Part of a small language model's weights: 4 heads of 64 (2 for keys and values), normalized queries and keys.
Each number is 500 + 25 x the weight over its row's rms, rounded and kept within 0 to 999. Layers, rows and columns count from 0. Numbers have three digits each. The size before them is the row's rms in percent of the matrix's.

# o: layer 11 attention output (transposed), 256x256, rms 0.0605, rows 163-191,226-255, columns 128-255
# v: layer 11 attention value, 128x256, rms 0.0597, rows 99-127, columns 128-255
# gate: layer 11 MLP gate, 704x256, rms 0.0528, rows 0-5, columns 128-255
# up: layer 11 MLP up, 704x256, rms 0.0514, rows 0-5, columns 128-255
# down: layer 11 MLP down (transposed), 704x256, rms 0.0705, rows 0-4, columns 128-255
o226 103:446503510534459458505532504493515534533505456459541511470475491512481518514480471453531534529463501534505510489510505473488529522510481468517482525489478494499519481514496460475489515549489483447515484503456503505482529480447520503527475488496507489511466501489523453491517543507518422521548508502503496495511508508520495479478527533496489508524457504467486496499464519500480497516487
v99 103:478482488482503517539570520506534519498486545510499506479513550496480515559529496494532543494544515468520466501504508476487488487505498515516473497510528507486499511538508473526519499536522462533500484473467524513510491461498490509526506516504508496556530512500523473500498455573474455494508462507492527513477472514494528510475495486480476578508467533496508491478432492455519455500512
o163 108:480517467507496498489500542502574514492548501490510469527455489490459535497480473493513566521498520493514511520487494484486526495520522459474499526526486507460498538503504478445549484525523531478481478498484508516505471491570533508500528494516492440478490479536495477486477483512493480513511492463489473523500504501500506547474481499491470556460538508489493545473523506503498487536483
o227 095:491491474493512503493521512512549522511472531565538518468526477514534533480542482515486490507489512508504480504493467439487528480512511475472488480505461484497501519531511473453538486538516533494487518481519528494552466489458522515509508510485526490489533496535523459508543488471510515487557500475493481521507510494516537513421519504480506551475483477524503520461510506491533468523475
v100 102:477517520515471531453472542516496520474507443472505480479479539483500468541479505524474502470465509503472481480500492497512495525532505524487491489512538495548478466511492525526510529502480481459506508459525495472468526525485497460469532482515490496527550489499509519513460459479520525498493507459475484530519505500513535494582504516500490519498493509485530527476506457516484498482542
o164 108:499501529517492492507488558518467485535507447469487543496493535512468477523485464470513494489483551529518526494517492480506490537506503436518544522523501453496509477482474495493482493475488496510496483499492497514495512504425463511494507483498503531492525497515547508466483520480477475495495515479539489499495533497454506472542475510530501501500498489480510533536493481529498504486519
o228 111:502488526516475452535516494499485480574521497471544509483491545518467493487464489475496478502481527481533515445492524487515484505501448470520524526518515451541527488478491505474440503517495499474535501509473505508506483509487470496513499473475483500504462475501560487518482496495479443488490552519489481466495546475501498434524497514510480458507477475466510498505522510527471519468532
v101 103:468458453490492525492471543546547443494475499470475533513481544477483508531478502490473518506513525542487535471500495480553469514492506528500502508475526456497470484464476510513507496516540480498532517473468548440492480495509494468538485495493489501537520472505486496470473478512468542466465528505484489498515469478510475486487503489482507486505456472516514455498480537519493508471512
o165 109:478488525504488481447499517492488512495509514458539502497480510508415504508497473497506535509475519473481515513468506486502486529482478520506539527522524497476503509493493481544509509494483483513487501533450543510486527507529495492518515531524501475463453474517529477496480493503515479501499496465537507493521465504513527530503492520461494505523488515488514525540480463462487511520517
o229 090:480485526472485512498543540461526513548497526516505499501457508487509525485510517496496533500476511532513544466532516481502502529489468512522526521522546488466503517520520473501486484510514521486519529478443497515523494512422511470486508498540531503478493490492540505518485563481470472511532536509513495467491469503516480474510479471507504500474515492540478463476515476507509467520471
v102 097:500477501483523490509472448471495517464514501481543465486451513496511522525514504527486505481533552519468473515483436492488467483501493485495467549506512510511498473491518468526492461506512518454494481456445477512475486510499506508520502491513512496509561482500464505459478469532518500511504484531465515500500551463497491493480485504467525519461480483481455447503540530509500502483500
o166 116:487503493453487482518506505500489498487500564503512479500482518469469441505545528524548492517477551517471492473449486477496450563542525496512494506494513469517458520497466490522492488509497500458491495486498459488485519481465481515556540496517510523495484501532476514416499484509501503482516484457526495498496527496531515466486533509434488514560504513467493531503503465503529500537516
o230 092:517542500494516486488497500498501495526508556479492531473506527486527486497497516505527446496480517474433495487463479524512482486490490509509494542509459447517516530467478534489497497502527513470468497521532501518497531454544502548510539467531473471511496509464494534557479425514515511493504476472509509509539520480531489517506532523459488513443486523491487516518530501511530484538483
v103 100:480474477491526536470424500469490448521525502514491463514517455497497527532499520487475492540527504532526522464505465558480506470529485518513458501512480484485521504505522470530506479455454517475528518476525470512516515521502545518475484490491479487510477498476542481520494487525436517474484498523492499515519524531526504506502506539476503523491474545504514471504524508513536528503517
o167 103:485501493511496488504493478472487490521541523492483514496498524507498476498457519471552517527499530526477514464480482529462508491524510502474530486518504498550520506520514515504534499533493496446528502490501478503535489460513458550493515472535496487487466514492576496506504450501482465462464470517528500481472488498542472465532462461508469452534473520506514500518465497520476516479509
o231 102:463483512503527510546473495532513501497539482462457494461521517509534470508499520496545507491514510505499508479473497523484471472528511479499518491503506477536545499489527562481527505525467503457505524492502497518512499514560499528532521460540497510495498469509511495501507480476466530431478499498495496493482538516515464434518474478556478490552485520494516532533497540486492463511560
v104 103:455494554491538538528539487497523506511485522482520484501523555493470531463477524543486488475489513499459451523503561516491494501488520532532501461499498443494523483498501524481535528491529443469531455498512481523474498499494535504496518507494496522510526507484497456516476470447471509468524482506467459485500497504495534479505469491517521497488473524495508513523480521483478495532481
o168 117:509445553541460463503512479500464469507451486523514504511538499492507513471536490486506505515480508497494468484481501488501469479537483498515504484502511515507544510525450480500512494483516502523505518495511530545526487495416542483492512490490504514502501472494561488499560497495479586484513487543487524496497469512515483541491464519493496517523479498485543507478490531472479460488480
o232 095:470482485496473476480485533490519540507493500511508510510497475504484460490517497494492463536511559499526513491512499509512538521468494518478515513529481503541508518523490468495519516488463472510511460512521521532478486481428520505468509536500492480535495472523504538505533472481516471457495492476471470455520524515508511563490501470522460491485496471503485489464528487498483522489487
v105 105:480485494502510505492541506499549546484496512483500530500506501505533507519497510488511474456522510505468459517480458494501491519502544512502487482494514527536516493510510527529472529521474524494507556547501512467490537547502475455522544496528479489472536511500465494532497470505540533488529492452482514469498494488520475465552507473522488467531510504491503463502486525501473476520481
o169 112:502455514524472533534531529490515506497508482503497506510478488558493480510523494508474478473498478486511466492498504523484492512495500550490480511499544513498502479461468521518482511499494477574517466522497539503483528499374509478464521494544519523484511472493450519522525484509469538526518509463506478504511494534532483460476502491534538534488504522491504455510487521519514482505480
o233 094:493521501512510512494499542470473470559512521458535491499482498549506520494492471509497472507492459504497520513525491505481493519490481499484462496474509461526522484508499526459486516516455498517522485455478522537484535498439480507485508525474486492543503464487539502495553481510460496531531557511506487494488549519512461495500491512549497533473490509496478470459467500530506484481475
v106 102:534483523497504475469516487503487506499458487471464477509502497486512518529457523473494522500516559456471563499490491559486513488502494501477537489518489488566484529470503520444507503548488474490443571520480514430510472463511512480473546481522475519503523481511486502510504499533487504510458463485523500513524492492506498495480473525511491509493519517507512467482513531447477525531506
o170 105:506499489468524505514537511513477536519501535473501482517457542484509466507514506496476455531502520447539453497475500556516485484488534501500519566493523488496489493435454510502446472545507528501522506487492500503473535518539485495488454477493505534491524523488500508516510498492459532487516517489524502487504486517523505478489504479455510502473491525496486484494476493488492486521529
o234 088:503486504481506497483526479466485493532508543517457475495489522456513502482495483501495488492498457439522503481526459542496508461521464512473516527491493490473480465483504499491468495525521514501496510517499462490493532538615491471479532479506521556461490504534504485514493523550486488499494525511576515520497492459494447495521467485444549478489489540503472430483513503523509510496490
v107 091:555523528499486497514533478484435486521519538531510526489471466445484543507514446494484534485561480505503485521500444526479528501462491511506517492492503491506513533523495492512483492464482485511474473540486443497536499506492472531528463492479504464460485554490498529458530497502513520509509436480467523514528509484536515507444551462506469498501535509475500502494512495462498470498503
o171 112:516557487518524565533497501472494503488564525496475543473512448463518543486508518492487535466491518501474478516465474516497521502486508561453490452509493494533491473540512529516494500508550521470525515459501512478500460493525536499524484464484494531479509538468481488483426447499515459497503502528481461550518541509502494484473528471507477505500520478526466497495479493516525523494487
o235 092:462524482539530555499508508508496522466504495502498513487515483468537472516576504516527518481494485470454490536471496479503503507522576516460497482506517507523522526525492544509503512488531539504515505474519555454516522460487493488482511510539504506505538542493439515496504459505502538494489433457459508543508485533488565480473509499475497544504482546527517528515485497475481520509495
v108 092:531524509458475502515491474505510529506509489515481485458505491507455535519521476510460465484493508404501484519503523513511544505467475548491506467518473516511521530527493519518501503482469448515458487497531486503550502532498514536511517501509509494485550459511516503519494489471499539505513516479489543501507513493533521529532518503538495466465506487527508545498519481442477560492476
o172 110:523529520496507494500478492496477472505514486513472537519509503498494527519483503491500459496520459493517487517522511539472560502501525549496477463484508491547499503536521501460519498426505461517528478481534472513485476530495486524485471503470478483497511526485589503491547491495495504517493501532522511506478493467489535483516501506519473466508491454531517509497518482561504505468491
o236 084:535506511511490480463521501517463491486494539495472496488494539510478509461484476536499470521499491459503459495507506519528508566468503492510522537527488520502468478513505463507499530487506464496538490493506492460526484496447506497473474477533509486477495536495510502543483512497494486474508512548505530486488471474506514475478481500476540520512458507555509501480536510587513516476454
v109 102:503533512489478459514502526501537506520507468512478551484518459539533508528480487476467502499488510518468488496473540470506540517539501521504481498513494549503465485540490508470533521495490532470517490497520501522497535525503502486528510483507493502469522451489526452542470468496530503510526492460480525523511522498529502521505506483537523479514490494506519503493522503442499540456482
o173 108:490534486543515526504467511502486490505518485496483512533485527518504535532505447492510481499498477525530501519545504502477606469512494512476466490493513501521489480517506473467516496480513494521540500514526492493532490493467460557482490480503519469506497504501573470529548479507507446556516490488526507501485478509507515506537491526500515498501512457516495525493466520519496516508499
o237 097:486497493535490495511476495480481465538521489463506443500489558513479507483457494497511466532532504488512484440552512524490512502508475491512468516483489483521502491504512490476477530536479464484549470526497516520487517510463471501515501516521496471492450480471549496554539492518503449538511510508471477462494517481526447490531496530457503482487469494497481483454491537545472476515482
v110 103:559554540495450509487545481513461480489516489485517500488509540481521490543549482504494464466517522513526538495530509545504481518508509519518521487499467537578495508498481481476492501500483509493541477499462538445489485475490473449511476498502539479472479512525492526450513496485502524523508502544470506494515489504475548479486521472522485500477503474503502561489547498534531491462486
o174 110:545454505507496548521479514477483523535464488499533550500532477465487483511508519525504500506505492540546496467503462487514514545505510495538496480505482486521459484479498554519463420496523492467517485473483526475484503509497484474480505530541442527517515501495533499478478481533533500502501522502518472489494466509478505499510508497510484499476467492531498508476496522536524525477499
o238 099:513525502547489503461492512518528542478482478532553483501518492491488466491551495456495477491503521498477492527490528499534509558449565538511518475497492502481479515522465553545475521518531502506476497504490505524507537472518472468502493521514469526497494481488536481525455478502547501494477479491499523526516464511490545560523504488510479501518499472501543495497524460468501510501464
v111 100:461488482522495480535528495520542504472531539536520486443470526523537506491557530449526514527458464476495495489489490502518486480489503512513514534466521543550461474496471474526498519508504531501538492533496549533495483494513482497518504493451544506561525550519536501525503506517525471498517498492539496475484519509453520522524506514510519512482562496521534498495457460499549485503471
o175 085:482517504534476495458509486531540498485514479545532487499502461496490500516515520490489494532511519486542527493550535463480504496511473524482485493504489528498518516515514513508535529462526495497496497525452514468511475483625496496503488480506476477520486495528487492571500483522499454528498487453488484507477477527449491574491525511519539513471488524499528494446505501488486529469503
o239 111:457536494476487486462493507497525505476511506523529493489500467508470503493511516499512464541507560516537493473529510442491471538481481509493492482498501508534508515517488477517488529470512478475479480507465515517520477463490495532525471499458482450509504516459520506534516481472516481496524527472476465442526499516469454566471550536548484512483474491503509525430492469507514521491482
v112 101:472524458459515513479483499491464465560510520542477485503510516510517509471529503504507506485493466524532480485497513521471496470509490514481502563508452537499495484479503462473489445525510436504473526485445468488509501450502528459479493504491467465506479476508552521528515476517508526539476463501547514498509516518536489493510501505498524530520499498504458447492492506473504466502498
o176 106:486542438480507492500486515473481517531512531486500506553495524440502483516465493507510466500503485555499509457529497531468500481515532520516471520528478453496480487507469502500529467498491512497526506509452513498486485455472508493518461525465490513540496521499478533525521476476487520523489485527561483513478502516525450492481474480518537479472519496521455528483503511483505530469498
o240 097:471530488474500471507474498471499526464519544526431511514494448491515504506481539490513501496494530484484499484496459495457489433498485516506511483502513458503507477487482502553530487527487506526453513525470486448501497444530537530518540487453472490479478524458476487495497487489517507477504485499571466489509495523495457484484509523523519494489518525519475461485533494523519506490491
v113 098:498489513524524530521489509486513534461498513498494536515481521509456477563565482472503491491465447502500478541495529491445513480489508525473475544500507571422495516484535509504493457488505501503513483504504488523501521468493451516508466532507503486480542486520484505531547456467516502499472500506487486513547507510501491487500475461505537519510525486497523492496505459481447483515452
o177 108:469504500494475485470462492512544476470517528508485494519462492539526515540487492493495514489488524550487506502522548486517452507539482484483462492493461549481545498457522526513513490514488491531461478486518476515491517480391503508516488490496516471507519462502549539487502517457496486536475476512499504503486516481499478502487551470509503515470514484520497529493508477500476486493498
o241 098:509518483465461552489505529502514509471496533508506520537457466516535478514505534513523503499492485493471484574492504490475490534484492517506527461464497491507493534524510525531549441491520525538457494512519455491524500467458505531491473495543489458523511521508496504447493483543533524514524508517498500530499478528536534511476541511559505490460506510558485495463519481498487477521487
v114 102:499463467481518486511498490478531558484467474480514558492534493475510439522507550480457517470477466504522516501481539493503476496502518508513501506509517498502505470478534516502487511515497510496463483544514508505492451508505526509497502498416461517539502508512484514513554467533498502513502540508567525490453477460508519493514506536466452498441472491485523490506485513525456516564527
o178 110:515498478476491453448484492492566535494536474502520471461483465511498493534516482515502498479473479467513512548480504471502496472526542485512494507500477526471487468502523504470503502522489512490466470513489498467487524517471523489528510494488495492476454531482470479535469546461506466478510507500519517534502513466466487515500501508502484514495556514511515503545512476487485520463491
o242 095:494493502457480448506529486452507528510537499519499488493513444473480506495484494529494519482475472499514493476519478459486489509503475496501516506541481501503490444481499470493500517525486499451505483491471455495474514507414510486537503487490511513453444527474500480494499529464482451477527549546548466469498499456499455454498532523529498483509493498489465463485489486512521531490456
v115 100:550518496521445521503523488462453487507469499485527489498515473494533508514487502539535498512503481518506486492521520500527502506501505505515551464502496471527488490509472500513520474476488516486450465506485451526481473504508477523488473494535482485505501539491506499515540515462483512494531520522474447487472494518502469501488458496499454511514510534467515498500473541554536504502493
o179 113:506485469453524567498513485492501520510522534486555489489500445478514492459534496558492489493494495517469485537490511475471527517488498503513525515483503479497479483478519480497526506497503542533486516508546454530488506513555511501461514492483477534501468490496500525476522499473491517489491448537486489527517534439495507503472478533537468481516489495474510469515482501520483497444463
o243 098:499489486534487518483475503500543510473507464490563504470515468532481507496539492541474494507513468525472489549511499466509545526497516530513466458475493507504550519479520511518515533474479534569509481508522522530481498512526455504460462521467479532520514494508518482479528451464502532501481475462465507506484494500474512511516568474527477499549494459459505547533485483465530498489498
v116 098:514452498563476487505508450498482489537493514531504551515530482527501528484494494486473487513490472543496513465500543507493490510510486504476524470518523472481497496514505484497491469485475485528523555528483486480481478491509512517506494509530541500430543493489480502550529485488519491521496522494472487505495475492463494447485487527461526538503497515518500474544480516496535547523487
o180 110:455484479535512495515530504540520506519507523511541497485483511527495492463504460476513502517526527518498525543495505460478503506494480512479490492460465528447510539517536490481509488479495534485506485530489486535511501454457493513439503505503498499509502496472494489587483556487503468497507467473499561465506489499504502497494487516520460529465513476529533518495473510499449510543462
o244 102:494497510556504551522482457530457496461501432455458499484493488481492515512524512497476545506499504514532511550482493540489519482528520518502518449489504513486513476514501549533491475495524492520473504480498496477501502485500484527459511489499494491521536470469506515518493502513515533560470461470564530523491456525505550473500507491540494484503489500525463501512475465508505495517491
v117 098:502469487501488499504529473512534516552499511506499508477434524517504506550466470498519497526507505450498522524478494454502486510501519532497505509521497479475512504476472492494485520506521546485572546504515482505502504509500480502460518516502466504497536512481532500504528493478533474484459470506519507495529513522482443473491456481479499539509558503490508478529521535527547513508546
o181 110:482520501547483505502502496551446456514506515484512492521499543512538491543465477444490522510520513468522508484506529469528468511505466471463469538522477521531528533487481484474495479538467494531526476495529480543507521483563521539475503492488487493519534482493560515499504514545546483493488507472497517489493499507474464523507499526506498497475521507487514490510475503510463467482539
o245 093:523528517514474530516478575519459469519524504478536538498447522496521509504515516496481427512515504510456539517508502515479509511522498480507478483542497495553507500483428541504537492505467516515519497507536495512513520489564524497476525564498494513496490475498489524516516507517537493534479521500494532535495520522513505485497584553582505496487504501452514526495493508479482481540483
v118 099:484526452446488465488484603494540494513528442477489513493453495513509453437505473496453519498513503467479542521529520474479489475471522493531517510492495494488551518475493489496487455485505503490554515513509545535477522477508517537486507518516500501511483497551488509508500492499478499510500463537476527516482512484495481495473516461514482466502496513550506522535493529545511509543484
o182 111:494489493482506464528525465502492499499512484470488471507437488492517509498491468507502492492517453490506482516500517476497517454504441481535462519514518490497519499481493527510490482503508468524494507501551506521486493497608534530495515507477435487485478480512524466507548485506531463546516537518493475483506504503527514513468502475506478554526468478476505518510536541504484495498503
o246 098:511485490514472466511489491484523462521546495428478508532479530521489504535479480505537483531521475522464472518489471487450500498501506488515474476496513501500523525492487485482536494481482468508526494508502479510498493485564514558474478523509474434510485486534479473504596519508500473522496505507471490475493511548508486514475514532531519464510471489456469520531478547544493525526499
v119 092:490528525494549513484501570536513514516509510497516487531512507512504469519500549472422524486487488531492471500510543473507492492499483505520510531475516551474514481531480522515482490482509483507464458505489491562541502503500514494523492527471479483499576508483501516539518488479478511501512531469514497499489493512526519499505516489508484500506502508553481509438452492462494507483505
o183 097:523479487495469493444471514443527525519553513499522521526521451525521519496501498526517481469494500539474509507486505483475562488498488527449480489510504528517499506510535524516493511468500447527484448485510500519482495503507503504516528487467497492497523492509525538519478483492493470492519521453496479489478498478483482515498496531495542519479514470509492490465485460461450507431520
o247 089:436471479502471489511482511437502530492505505509494498535480504496499489478536523500519492489522514530481463486433476473479510509487484490472500508491524490509508520560530514509501495476498450519500475489491510470494490475434527529509500483508498457517507512504483493467554514498495490452508497460491460461517492511496489556493492509467491526478488511551478478471485499505494502512473
v120 102:523507513464497560486481490523524470527544561508486485495491536525494485484532531505449483506498497483509489502547506476528477459477533474466504491490461502494460466487492474508487493502518486507461494484501492495496505465510442524499495529476507487467569484529557530490443530547440460472525470520477477472506469504452455495488494531477472471500514535537491539525527519496470499511535
o184 098:522477507487491490490515486506521487510508501540520540478551468517535475504473537477464471494519537500514524465480494462467467468509465539494479472500527515530510520551456478534516503503485465519531520499499486463482518476524501516470516504518514500449510498503508474500504487514536513478478500483531508517487478506522542499492483504500524520522515522469503479493521450503505489462504
o248 100:509502508484503526477501511531512522480498524540475557494520468515494520479545502523478482494511524544493508524460501456498508471492481469474501481527519534494495514498489498514534497484508502503532537484507516479546476507501497536495501491511534503474560511526508497507499474485501526486487490498508526538475485512496571489465523482558515568504530490503511513545510465476538493498517
v121 096:488465521466498530497452548491498540487498489470536505500506481556486503445484525497512509521531491502544544525532507488462477501500517529518498492465486522508526472492508494523520466482521552509492506524477479482507452518503510489480503507513508499520484481476470503470466503441528524536505490525513501499546490479510482523442454485515451523518515502525487503498466510540482527477538
o185 097:471532490464476476467500497482461530465534493476468487486495470486478504506511532480519524528509489509448469528456540481510502537471509534494513479492462500465517487495524496478489463520490474540473489520490497523481488479522532514523493473511486421525465514504474464449517486482474496506512516505498493504489500505480464532492491509442484521549489523500508496503502463479491557502533
o249 094:498512497507486500489481511511500515449502449493469522524521473499485494484511556497547503518519525532518508526518507470470510531494517568507497467483487526515499492510481518545523438468534519561491507508463511527512447460480504493518456532537480470497488498496459492489518486475496522507467531497477491494502498508444499534521470490536492531523487497495500511509480472456505538478524
v122 103:502546483499475448512500504465522461499521485528495464525538515490483463493515493475494519503455532485524452517548483499518534492465517503513481456492462520471502464492488484513539484481538488511467513466496523511490495473505510480448474510500515506530472508506462484495455506475507482462487530544514500505517472512502492499524524520486534445521495526530515507497545477508485512498515
o186 098:498475496488509448538522459468477510475501471501541516478544538478466490505453500509534483506478492492462500510517465486474497484498500489499483506480550430498516473460543486463538530514510486476449508532443462494543500513573484507501555525471501490519486507525477466460518521457527489492500534527480508493495450535514513464523501508530515504519455492530489526525496521513495506522503
o250 107:497471471497488464485495487494491513485495470529555523524521523482518478516477517509533513504484477499452501523488451491475456505505506507493524474469492475488514482490498478482542528484440485518451480500482491484495514485538509522520478470482491515532501543516466459429539483465511511444536501515506480495472489498499527511502512480492523526532513508527487498522480477500530512466488
v123 103:512484508477517498499557485491513503523485517510489557508532478525537477508510525503455484508501473534434490527505531478519508507520512488487492524519515455498517466484553543482450478536541517474488480490481523505494487517502479487488517477472519489461465504507516515521493485526523513518464531500492528498429469515479470475522485505482496533512534489512531526478500468502517515477544
o187 105:522525505471524517471507509466503466503510512487530465502492465528500470485522462508503525482493498513499497506468502498498517442496521478501499515522514492510492468501514522488475471515515533512475467508489546495561490494347483522497516537483570519520512513528442520520494523482486484517468498486540536500532540466520539486485501517512532472492519461487507479536491484530506489482476
o251 099:514491499493527487534511522470525487515481489518467514477471497539517492503515502517490517486489485539520521509490518448467481436510432476506500480463487514471462503484515438514516506543482502511498513511440455504535472525469505519500481479525491502512481499485493484533488517491566458521487492508515492518495489440502514514513518541480503530498513489526525463457488511493483522473488
v124 105:490511511501510519523456449487537506500503459537470529489530482492438487465517558503464505512490503494511526471478523466533473478521463509470519512511509476486504458494459525485508480504497444493493476488528491496489517536504482489517538474492496479488526524488488511513549482495523521490489454493502461482520511483546517478511533516503540558477512478498473497515483480500510498511453
o188 104:497483513516461485482503481485546452562470515516437529476508461532533507491505497519511507529463483493496526503507510502470501463505443506516521487497508550491474489520530477561489515482485519502518506487525469479501485537431503467460504519492471514497504494479520483540518499500514476505487508553497517479476513443494499450505506485527483505497487487518534507493528499512475461481466
o252 099:476534505458481486497505471477495454561499540517459500509459455486533493511465526507499525499490472469537523444510524518481517435499457465528498510537490472465449454503515475505482482548510510491479503507490474469499523515480522478477526489483494546501475487465492473516501522487522473522528516551580488522507501471491471459507498493488500475479519516535504482471529516541448499489472
v125 100:494521510496456502427487508501488537519490503456516488500506518506492464466513528486483475480477501429457459531478565499511491503487495464492476508519508502488472543496496500517525493441471463491467544468532511525546522481500489512506499506523536505499509501428510506521473518543470509529515529528458496493515509460512514484532508533507506480501507489558507480565517476452442520540522
o189 094:504494471517492505510515503508531521470489517515484512521509543468532488451491505510492460488509473506483494496492515506526492476483482511483508485526535495497499525508447474460489476416511485476532506500537508509511449522518490507470483458492498501487519476479527552509474512489456467465484505503498498499486501496568504477544500490513512467489474459508492475580538558508497545488446
o253 111:520512514481500506505518479573539488500475544502488518507525529549495538464463489493500482488519515523497500489471522479537528531484508473491477507498536454488474540533464469466489482467471467464521498482557491504504470484552503550506493459475506423470531518518512481505506505504453509489489518525489514473500489529546533541489501496528503502472490486515490530547526518529512514526493
v126 095:496464495537497498511519507521516499504496505514513528519567472467523483559454498524567478525514495522519495482442535514452516501496473518523442502510511464523529522494471493490526516494507520540531514483507492493477484500479454502487463506457479506444497470468476475475536490466525455462523544495504489522474465516528516482463523485470486465501449495464532498532477513529493495508539
o190 091:474513482510528490510476514504535529459519500500489475502461519488482503500513479475507513520506486464471487534526505526516493490495531399497530519514497481486511483467525463463512514556504536493508526494507492487548474513399482477509520519470517492511494517499509504475468525489528440469528499512458497498524488478480503501493506522473488476488514503498482508492503519515493521504511
o254 093:507492499501484496511488505499535492512525481517538477524508471494472479519522515482500519494516477509515522484504535478520482489537547468519511486501532480498522482454547496496516520500487544535544529486526533505485509512335490454530523546496506521501495499524537514517482519477489485495510492521448473515486503465483527477550451508493477463508498493487495500518504513486468513468519
v127 100:543511462521462490500505491527504528509472455517517500482502543526512531522505500486521488484511493469514497471466514510511483509533498508495504541498534484516476464505504508497526486511469504483483476487502517435466478502497542471503504495520444526521511488480434491498542466444527499516493524515522520512472547477538540512523506504504519536521459495523497477507529487513548452490551
o191 100:532512466479499512507480541480499491500493525487505492534475572496450490544479468503559527539483512465484572508534491545496531527541532483520519520485515486478488544442542482502520477473511507511451462517485505504475480502482501478484509503524476531475479486505486516472467497477482494491477491478506520457504514498475465521550511498479479502441483511503486484546521503494502513515530
o255 101:522546510486500489501484520468499447509512509492511476509476521477464480531444488479478507515509522457501522459517486560486495514530472531504526528499500457507500505471494472502493489518501479492458494528480491512463493490492507479495510496476464504460441489435532500513466503515494441515508532508520476434539513492517434533521497520455477440473468493480485471481483512518471517529484
gate0 103:452492495511500501499529474484480543499483475476533500527488502522522545517521553506511479502487515541490488494504513547515496474493466494512532499500467501533496507487467516514492552522501487545491508498514482528496529482484484503540464519474483466508499520504481478489500505483461467485530472474517514483520522514512517458489510461463470491527506449512512481504519494504484508470519
up0 106:469543520435537533479528441486547499521524494465525549494509499479485464493479515502485498512483515496507478485486546507484527515497505494529487488470528475534496474511475472490493527543487490549510561494456496510518491482507497501472478479494490519495502496467434497514503470507503467504512536492470473499510502518489529471450483529521505531468490544498524480468478494506478520494509
down0 106:474482542556479472492485513469506472506512507486517465484497516490531494507507531482496484544487485570517481473524538503509533541502486481494511527515523486499485473495496510457477473503472535474472561507513533490520475480482522473467541528456522520486484519491480501505486489496508494525490486494476525496506523519524510474486483507486506499518497520553534499495490501505462501498521
gate1 102:508494507531513531463495511521503514519501469485503477510462489488502480500529509553536513502471461477488538502533484520500472497483498486505545450440530510503464509484527542521530512503518539525500476534514495469499453518496491513525507482536523496498452546466474512491506482474490505453473467525460536518506528475481473477510503504513509474499496487491503530508501503534525511453454
up1 100:489493489480491495500523452528499474522527535544494492508514502506504497509510457502518512476511503492493462482513509502515438452453509467491532467516487497467518511514523468526534480547478507486509499500479515486510559467538477518479488507492480479547519513478481494529506523522453513501496492494526482510520449492503475531458482552474537517526501499485573484463488511475494495495499
down1 101:484516499494479512528500504490488484477500488560499486480515483493498539446508496490473459523466488490463501518476491493521489474482543490519500502519504553526492475493511467490496507509481514528498527461507476480477492533439542508544515531527509553532495488544492538501431528511503464523519521481500466524521483449530503523494550515469491490489463463507510519470484481503511477522500
gate2 101:449482506487507483474537538541528520460542508470492459520467508548489485525507467488526527544522533500506488514480501523491536470469518471528523483489500453498524485504455498528433514477473508491515486533542519464488482480479502487476486479491459477519534526479522496475465514500493504489506491511479503512479527524477463496468526504499521485482548493510514532503522472492492490483527
up2 100:485502489517474510487492497498464450523497511499485520490510487518507499528488478490470513471515518497457474482461481465518523537533448505537515497462514481457512533483497515484490482521505479556467506515534585509487468473519539476506504475470486547488480559498507510490511456491480511491503529495452511516469503503506482521504475499518512512534527453518478523479495487510518476524532
down2 099:512491511493547517502450468510504515504454525523476503515484538474472517496503514465481526530470458502475540491457492458464467514469509471484456525490491568514503565549503512511498529504481510493536482505450512496518473518541464492474530436508484484470514528497528495500498532485454537489502514518498477489512524429507521492520531524489477479515497510511503499478463530528468494543528
gate3 103:515484494476515511481457500523513438478493526498482502486457504522454445544518524508525500514521536499507533528513495564540448483491510466474536507518516516486477486479531506520495489495477507574517463495471514488486458478465449516522462498502485485516471548481507473497493506498541448461508483490486507536479468533506501484505461484459520520522522484497500488520558482476529522542527
up3 103:508501469540482451516479501482494497502457465503519553495562477464477523532489500491501479499505535464495467514512466510476521518447507522499499511496536511496480462460517495483514463499472466492455481477486482514471530497502504513505455512496480522449538483503504497546477510492542491527488500499485482477521495468505469522472538472511505539524493550505498532513494521523535484494509
down3 106:493476486514497481474539523510516513497484487459466553501488474528516523507492495508505529545485557463462509508509498493463487468527545510448520515490524521492533457463505460458481456498503523517506526497516494456484528437506469515503500520479473511487486485438495506482467482516511500462503483497494432456476484521491497490475522465515465452488526509453506509502505503486498510500497
gate4 102:501570536500502509545503503498515489496513513490521493489460536505534499467513501484489533522533489493478496487510502499538413492501485537535483532497466468491534489506473509497501497497480476549483482487542516536461549541492499521503522533572510497529505468484499506454509497525505503521507516504514509493500453504533503488523488457511516551519503511477494512495484509464495515510556
up4 102:527512505483510494502515503512488519482494497490491483523528493489518476479459535543516462469513486515500467505538501549542521501514528500516530503488525544500538478508485483500493490520506531508483495492508459503517555437502477528431513514496550501501506497522476482499544515485457496564497500494505508512499504465550504509478494543518486544444535464483472482512475516543468479519496
down4 100:488489493517495504530495504468537512540447491501495483508491533472513454506454514478545498492483506553448462454472532526513475472474561492517500513460484497544487528490485503521510556514509503475515493495448498569500510494501519523514494476501474502501473524500467510460492514525509508468512538478490517505538499499514512539493486503491534504503555508508480514506436502534497479483488
gate5 106:529537490521505505526515483470493509513487444552482525474492498475519485500526475505440497518488496526530495545513523487494496487511502520531510541438499461511490461490533496501508533502471499487518526469498521478530482513487478507489498546503506442530514510483490500516510503519527509518474477524545514477528552461495506471485496482476468510509473547522570477521528491507458524517466
up5 105:492458499536527463518467515488488462472517488492515494501491547474489506490483484473476520476497553506519464529538495505502544471513488503450536456483528502486497506496517494439500479503522556500505502517520524534534507517488501491495536504456523484476479489500533505515469525437498496521497526496478496511483468473520507473557506467512497491477513536538482457538530508455518492512526